{"d_model": 256, "n_head": 4, "head_dim": 64, "norm_place": "pre", "attn_scale": 0.154, "bias": "none", "parallel_block": false, "beta1": 0.9, "weight_decay": 0.1, "schedule": "wsd", "final_lr_fraction": 0.0, "doc_mask": true, "train_tokens": 827700000, "dataset": "wikipedia_en"}
Each number is 128 + 24 x the weight over its row's rms, rounded and kept within 0 to 255. Layers, rows and columns count from 0. Numbers have three digits each. The size before them is the row's rms in percent of the matrix's.

# layer 16 MLP up, 1024x256, rms 0.0949, rows 432-481, columns 192-255
089:122150106105142142121136158089144133154111137124130140124121143129134148077137073140108138103157120148123141090139096115074114144147151169156125145123130109113104064151106161154138194130114174
095:127133159163102125190152111157102136174133120114148186131103100133159105113113089122093159110130144114125141163126113160143164135154103138146128119102130174128111131135153150100114124121132161
096:132148123123154165163168120128153174143118097125136115141104150151128164140146092144080163133155104118120151100117157156105133149099102166154191107114126157114145101128155073120111154149141125
120:095129172134157100182135158142116094147125138142107135147095151148160135178111095150125107121144136168139188125106115099114146174154098165140142120086115117079186092136143132134143143137163140
114:125125143146116123124149117098147146121095090144096187153109107142133091164115126129114151165182127139079124126137135115157116129162112118114116149127107109139132106110134137118169107141101118
105:176155160133136153126156142104140166147123087114094163183132107146113125104097102144109133109144149156090113154155110102162110133114111159119136136105148120119136126119106102120083112164155148
118:142129142155144136091128139122162136153155131151125127124132131153135117149130146181078117090123146128111150159095096149088141147065126128123131121120111139123172101166143108162136163092146136
100:162155130148105081114127141134118146140069100134104126167125121157133154141096090101121111093146112130118097112134160109108144166122105068126163165158132188137137145134128118122136125124097127
102:098169142112154137123154125117117148108079116123099133135128141170120119146098180142074122145097104142101187156112157112100142142109128148103150106115141110126181129136152173137137147122111101
101:129175101155115136129140110093166130097065100110149147125160156149142119143155081174135150075086090126118134083117115118119108142119150168134160084102135130124162143108116158176152125137117149
081:159132118125121118118144147076123096168098098108130159126073102125147071118137133139147149097163126142149127154133155089148148156164143122154193117145165118111190114125141148127168150152094090
097:126108099063138138107157145094137134087117106147115177150141095113145131116065112160056108136098160100131102152119116114163131173130120109153129141139099092117122134189110135171117120097112118
105:168147114152149111144125107075132122154123115109147186181112161152117097191130090071160133179151125127144145125115122146121125102155131078116173102110106152113129108130138101147110152118109159
088:154137114164119075137136165116094150135077100170147089145089131168116138124147100130149164089117113144120143138091121130141094105161147127171125125135123112133158127107126144127100122081110134
094:121129130123174131104175136117134139144137103161176210129134107168125091093103138173075141146139137159131103160158111109137151151133098112163153143114117085153126112162192127095149153162136109
089:114155115088094123125157123138090128126132090137152118114151062132114129163139144181141144116109141125157117078134139147163097125133127127090164073133155138110124134164141122150132119157132112
115:140130147168086141121127119137169069140159115152140158140097096165137128101113073094133178150122125154134101140105125130145128131152107132122146115160103162118158102153167086172139139107144114
096:095144129101114130139119125117173153113105140144115121132130148127127092110137122139136100088143124175101118146091196120098099144137077107150135142143109143132145138119122168146133149145113131
097:156119148114175170128135129097104134129141131118136117115133119176156161135088098174137151125106075121096137100098126122113126121118157096160158141130107127137128058104132122112130157108091133
103:114106127121133149128138209122122118090116123112099158136121116139116135122083172152138122122166160084142109132133156119156134130130117131142099137131139129119133128166135123154166154134171098
107:143122145123092106117153122132160138123129139105142105126121139159143114140114116105108107137161120148102104128085108125133135164150141136148133170128190153105188134167131157142176110127130101
089:153152120087086144182133104147153086148140152106100133147136154142117170140089178119141148119125160127104174123159143135112110132116149118115101142157121117117112126119106140134120184170126117
095:097141170088106151132125113119121141158152094153175154158091157136114150106120115149137153138133133167093112136128101158109111127132096124124123150116126133112114108104158140128098182105131106
101:205159097134143107152160105124104075169143084139159132159118101145157106111133152129124128082140107196144165113097134116137118126139147139111161112142132132142105124094166194142157093112136125
107:162136150143134182153145138078101130107095149129140098121136129118186134161126104138159120087151084117147157102144120091100090179125140121108127128098118086086127145166155100139115111154132160
100:173154134074146132116145123100153155136126125131089152112131092145145094149143138121094154127115133076141129170133128123121109141074112149117123134153117157122124104126121151100143127097176110
104:118138144074111153108160133130185126136147118116138122124084102114170098072099114156103140156120140150107118156074117151109147109134113120152143116122099122123151116165126145089147130122115152
090:133126130128137151102140126136105113137119087121119135103084158145161094116164139158126158132097126108157149128101151119142133087130107124145171161113135089083119118144130144184091178089148099
088:104161132123098159140114134095117097147158177137108142128132148151130103127064101118156133126146131127064092116159159140117135091145121147149128123188135133132158103176135121148122163147115115
096:125123123118127115159195145131145127148115107139105123119109094142121115147115090137100149119119110108101099107100133161173099171103141155097155120118115126143122061137153111133126159134111143
125:132079173165099126138162170113118109142084153196111119150124116142119094167112096153093123124149149122076117147092123081126131133129094151147128137121094092089121139095129110162176123149098172
087:171119114148139174178131188087107115125094150110147125117134111120135110135049095116159116109139072146147138119136101148131121129091123114127143147127093166093136124155147137137121139156155113
101:153167125106114120152155159132151077127148129110129129138143132122121115146115107152086098164143126128114133127097172136147120156118087134103118152134121153127172135157152116094131164110140079
100:126135135112109129103145088118130158147136100159132132141074094127155108118118117146095160098170126159097153130160122122141112113146112133099106155092126109132180115156113117129122136140113106
116:087135142117106118120145103117119107170148118132086154152140086139158118120137130162135127117134101145101096125128089124123094156149113113142192074098098196124114103132111152124153140166107125
094:135097087155157111196123140101138132123122118149132077180098135123129102171101097146118138102168148158108178113125139139174105120168097097106154089132116177121143095130122097140120082105109146
096:123121133129124110121147130165136089211143132111127149167142106135113129138138119125120169101132139122088149113122086119089104145130111121130115118166131125147115138147119056152111116126164137
091:153141092111079149105141137110145127110115111119150142159086110123111116104105112108100159127165132144148142178086067136130109090063143090132121154140162133104135091125123103111109146096159124
103:156147101140121114128139123102129068143113129128096131126093109147168155126100136137079167159101142136105144146110154124136135161150117119157133119107126141131143127093134146215127088098160132
102:149104092133128156158133121094107173184092134118141138185122133148089119162105139127098119171149101146137167107120129090165166128156057164160142122082136086134155102135154148142145177112121092
101:152111117166126158123147145133160135137081077095143190103136118124145125147107158134117145055170133119132151135114094153096089140127146147082134104105125137125143153152139126144146113145166146
109:149155127149110141127166103119120140188093154178129142116144122158138065134100116173095133150121093141132132138117190108130124161122104165140155139127098116071129127141151140153142150140137140
087:107128164160102132134135129113116112098116113124110129100160148139127127122075096176095148117131101102097141116137102086097121083131162138145140085136150154114125093150135137110187130130154130
110:158151117145120134152148131117111106116084148123139164158094189150137122144117090179125126134099095093148152102169096117180128154090102130109140150139132081124111130131115141137123149105109148
102:140111142117124117153120134130118103139120135123124102131088153140089132111123101132079148172116098122125124117073107146125150173097096112124151118148115101100139126144173121169060136095131119
110:105122104153144109133118119120123129095122128124123143122091163124133113144099147123114132116145157137121120177073150158133079107102095139160151142176128100114195132090177137134124154137095181
092:174097148154144106093123183130087140151106097117146140118122170127138119136072106130145146094139159141100135115126075132136117142135112166134141160116151125126142114131125072105141157158146115
099:146093123137098176096135153109163107128145094133133128147121075141167147137109087127126163120113117135123104153128142165107136119149095143158130144162138120120161066141136121123129161142093082
092:118135125136107123104157122108116117127125144168117141117132184123177112096116151125123185104149126154130139173128137144138107125118137103115137132125139123155105116112147095147137098120118134
090:165116153091115136106167124097144098121147142158103105153129108122123131099129121154119114089134143125144133113143135149131122146101136139140136113080118132099120133148124143160129159154127163
# layer 16 MLP down (transposed), 1024x256, rms 0.0836, rows 432-481, columns 192-255
098:116122123136150124112131112149121134165140106109131169120158121133139090154138111148133120150095149079133137119131111149148111097098130116119159141131116119112133181118154126132100114116084143
089:139139081126079135130146103139132110145132142164150103127124118166138167124142122130143132141143161109099047127122132156140129119113122177134140146131135139196108131127080136100151106074105123
094:139111093161170132144162111139140186117132145140104088148121119187118140155168129117171137096167147158120182106118160153127099110131160127123126163110153142072125146102140104118144133133116151
124:132081165146144128107128134142123077143161087156127136103085095101136127163137096120110115157103103111137143132167101095160132137076134164099121130126121111143100141112146180153068115116099159
119:129143113123103112138116137130182141156158158183123129187123147106110118117121132138113145107146113148137152104109094126153098147144088148133158173111131124116135141169100138131159144138147135
102:119134107135127129115095134136110141110128128136146130140141146149097106128119123155110124107075096117132100120106129109161152126138186157124101121093128088159105126106132114133084133128095202
122:114116085142132114087111170118145127115128073104099147132135152126146109185086081129157141090159141115109177126075137161167193109161117155110155143107156114110106126086109147113153090108128104
098:110133108110089153109144141118134109118138110178110148111129135101129130136172137113135105157116113183156143110165133085074170130150159106098103125132114123126151153133112113133147172098163114
107:110123119100147144101114137118127113123121146116132152109105139137138132122118141115149144127114170134174141095093147132149133150092115142105098118102129115122115128125138117131092151164138132
101:090134109103072146077116129120142149124102133162124126113117146204155141150121117187067122173136105159117150118140089129110125091094117167122148109119141125117107156126141151144176139132125129
077:102128130112126163117083150167124165069139160124107111155168156119129119132110139156122138140118130138096141098143134100115111157157110168085115157122106177131153138135127116123119127097118116
093:153189082149144121147124153103124155110111079134117159087134131123112123121114147130144130153073166108172149135091150156157116130122126103119125124188144075145130133142104090140144120080104077
109:134123142141098097171121158077158124165151126129148165095132134119123150156110137121151110151188120144173152139130140169132149155134137122124128100118119105161083110097131133109115113134158099
090:152139134167120134140106116161129157118133155144106111150129128143086149123091173167113149157139107128112110116136115100107131145131138159145131125172197119110110150147132102135119097114132137
081:094089152093104137097123143150109115094139147090103129121150136137078096157121171145144106154107120108114107108131102122157122137121139144148147097151129150127169145124136107115118121103141142
085:167105143149133124143136098138124148107140125145180180160153095132113134099139110130104130155160131129125125148125124109107177126124134097124091111127137135114135139159114112115123154127121104
115:109146134138138131128142132154132117177101096128140131127130114158095075083148114118128170124093096135133094097127095098148148126098132105088167172160113124140095109177147085143112148085135126
095:130125108150173125130130145138146145114100109132110115131148132120103115123143165125181156180124106152130125099148113178152112134130130075115108087124125114148131110155124122132115107097123117
083:112115129152127147105106128138142163135105142115124138118139140140166121137108130116139135108102119091124134129135143148161124149125132176120120143150143122121148136124134157101145115118104127
110:134145098147120113188093137131117092144137148125108111133131130150102130119151119131166142162111106121121098118141077107108113098165124117138092141139110116142105140155126124136116102061080120
105:133110128132060109135103134161122106129138110125120130102117099191089104081146145168125152123090105100128074120104138157121132081133117129160107139145126129102095129160147131124149144095126103
090:100178114130096119131108187113112082130130144140122126128111156103063143109134149149148127158134117162155143156159121152115116117125111143129108168145171123121126144159148113150126117100142084
097:110156125152122129130117107161109144145155161096098121108151097146104142134136074166146116134084116126133088102175105142131167131157107114110158155154120136143101122113106141099106130130097113
104:131165124108145131126139157131108132160100109106153141113158157128112140087112135086061131121149145154111146124097127144139137092137131111125144161117141093181120120120140137152106102136166150
110:143128132150159147157138123155134158133110090146090104163125137133122170122092128097136130103107152122096140140118137094097125111096164123150123135156139129176101103139117070086106132108128112
102:140152104146134164171099135145140078128123137162164107145137131132140120144108117136138160144066152133100090155156095105143118179126102127107126136123193148127106150121128132140148095153169095
099:114134136092146173067139142143152152145139131125102133134127115098154095130108144134098122084135106092149114145117131150150152135145108140136157118110104122083117114129082098112121139105112110
089:110145120146102152172138125139106131158123131155161142109149177108091147119146123138151114145124137138164105118157125133120096139102116121111114125102103117140171119103129138140143146145072182
085:111104127112170162152066158101118118161101088085120142143145101148133179120153104128117090110161094116127117084126125143086116152102121158109140096091125122096140136180091125118136142141141178
090:146116150120130126122133106125114145089134127096129108140144130144140138113126152133123153096090096119095137125125122145134138139120158138133117134152127158112145093101136159120113120145089114
123:118124140116156131158133149128148094119166156157131136137124175119139162127109111124136126130153115118153094148137155142156100093152111138135105104163123142102140135135104157129090179090159106
087:139149109107114120114172141100120105105132164143139090100185129180114120135140155162158110132102137108132119092120129135145134162143164122148143141164157139146144138053136145128141072099118162
104:129124091131130142174128135147131105139107133118129122137107094146133140160108130156126132127133143182108122160096162113136127153115111146105119140160144159132104120138138124114125097115164155
102:116153101112138130133106109097103128143112110115159155162124128119151135126078160144113143154104085081160152133123136078153152099122111181115068100111154134152128174119071129141135131141068172
108:101112129141085138159113117111130127160141107102117119134114081111148107123142137112123120142110103173117136119110143091134100162116144120157179087139107152105109081122128115108120136170112151
092:124160168129100140121144100104138103145123145101124150121071108120117139077110173179142105108123140149091132104122113180137154146114166121196158115118103153136112092120137149118130115134096147
094:097142137157141086099131114178121117132148146151145142130170151173138103166140095130184180095128127147120148101131115091137129136128131145139107154174147114144110084171138117145136134100145161
096:077116112146154121159125125137115092155144144158131169102141153129124140109117152139107139129099132117164149119122125101128119146114131133082112087065142143127152163088157126127134172103156134
107:126134103154082122138135122117145133097169121088113138082118160134131119161157151119130091107136118157141108155127175108133149148086133093125121164156120152144154112124119146154116129120177160
102:127124110102141167143127141125149156149126147117128151122106147116123102111150110150129113171128136122143155127140139110122163138134132129127096117159107138145168160113131079122181156112091098
101:137127133122144147170125117132126138140121149110121111135062099163137106123129090128123172153147171123120077048150097131092135114146115148119114140108139164168129168146108098105094129126102149
097:107134100113124147162047173175154120156090153115132130136093156122125144119120119131117156109132152154129151144101124129108166080122141156138131135121127115172140132141103139088155100111134131
081:127106120127137164102146144102111127129147136097147117116101126111155122117144150121149136137120137134116120158113139146139144131136123101133120174108060134153131106108116095087089123141117111
112:149157098174143139107137151177094162162148167136127143086099111119138062151167127096148126137120139101186149103120149123142153165156119155171110135107118111125143128111120128081103105120156098
103:088142079150138151109130141120118137128078113092152125103128083130143146150131128137147086212109098106144109136122072153127129168118166119104125155107108114185120134143106109150109105131126154
111:142147131117189131094117126129144104113122119104104128125133094158120113085095156165152132141110114105111075130111137106158149139104146113129135101105166099171151142145110147116126118124141123
097:113130131123117160123126126154106158111115160100146135165130147105109130129145132124137098154114117091140135146131081141142140147105099137169094152100143190123134170115108121151140109120140144
104:117126137138140156120121096130131133125176100142183113129165101158102111115140110088120161174100100107099166144118134142111149180088169132125135109125152140114126147119162102091099139146129119
079:141138091113147116146143128111115137090119122131157120137139131163123168136086130136160110125107112097086126114140122123097127111128124127119116112139139094104136102118142117143102141118083132
093:128104134150105140141163094166127126122143144111130123178151125097168149093119123124124122133082089138177132100120143104129125186147152109156090131125101129163082154130083138146149114142074133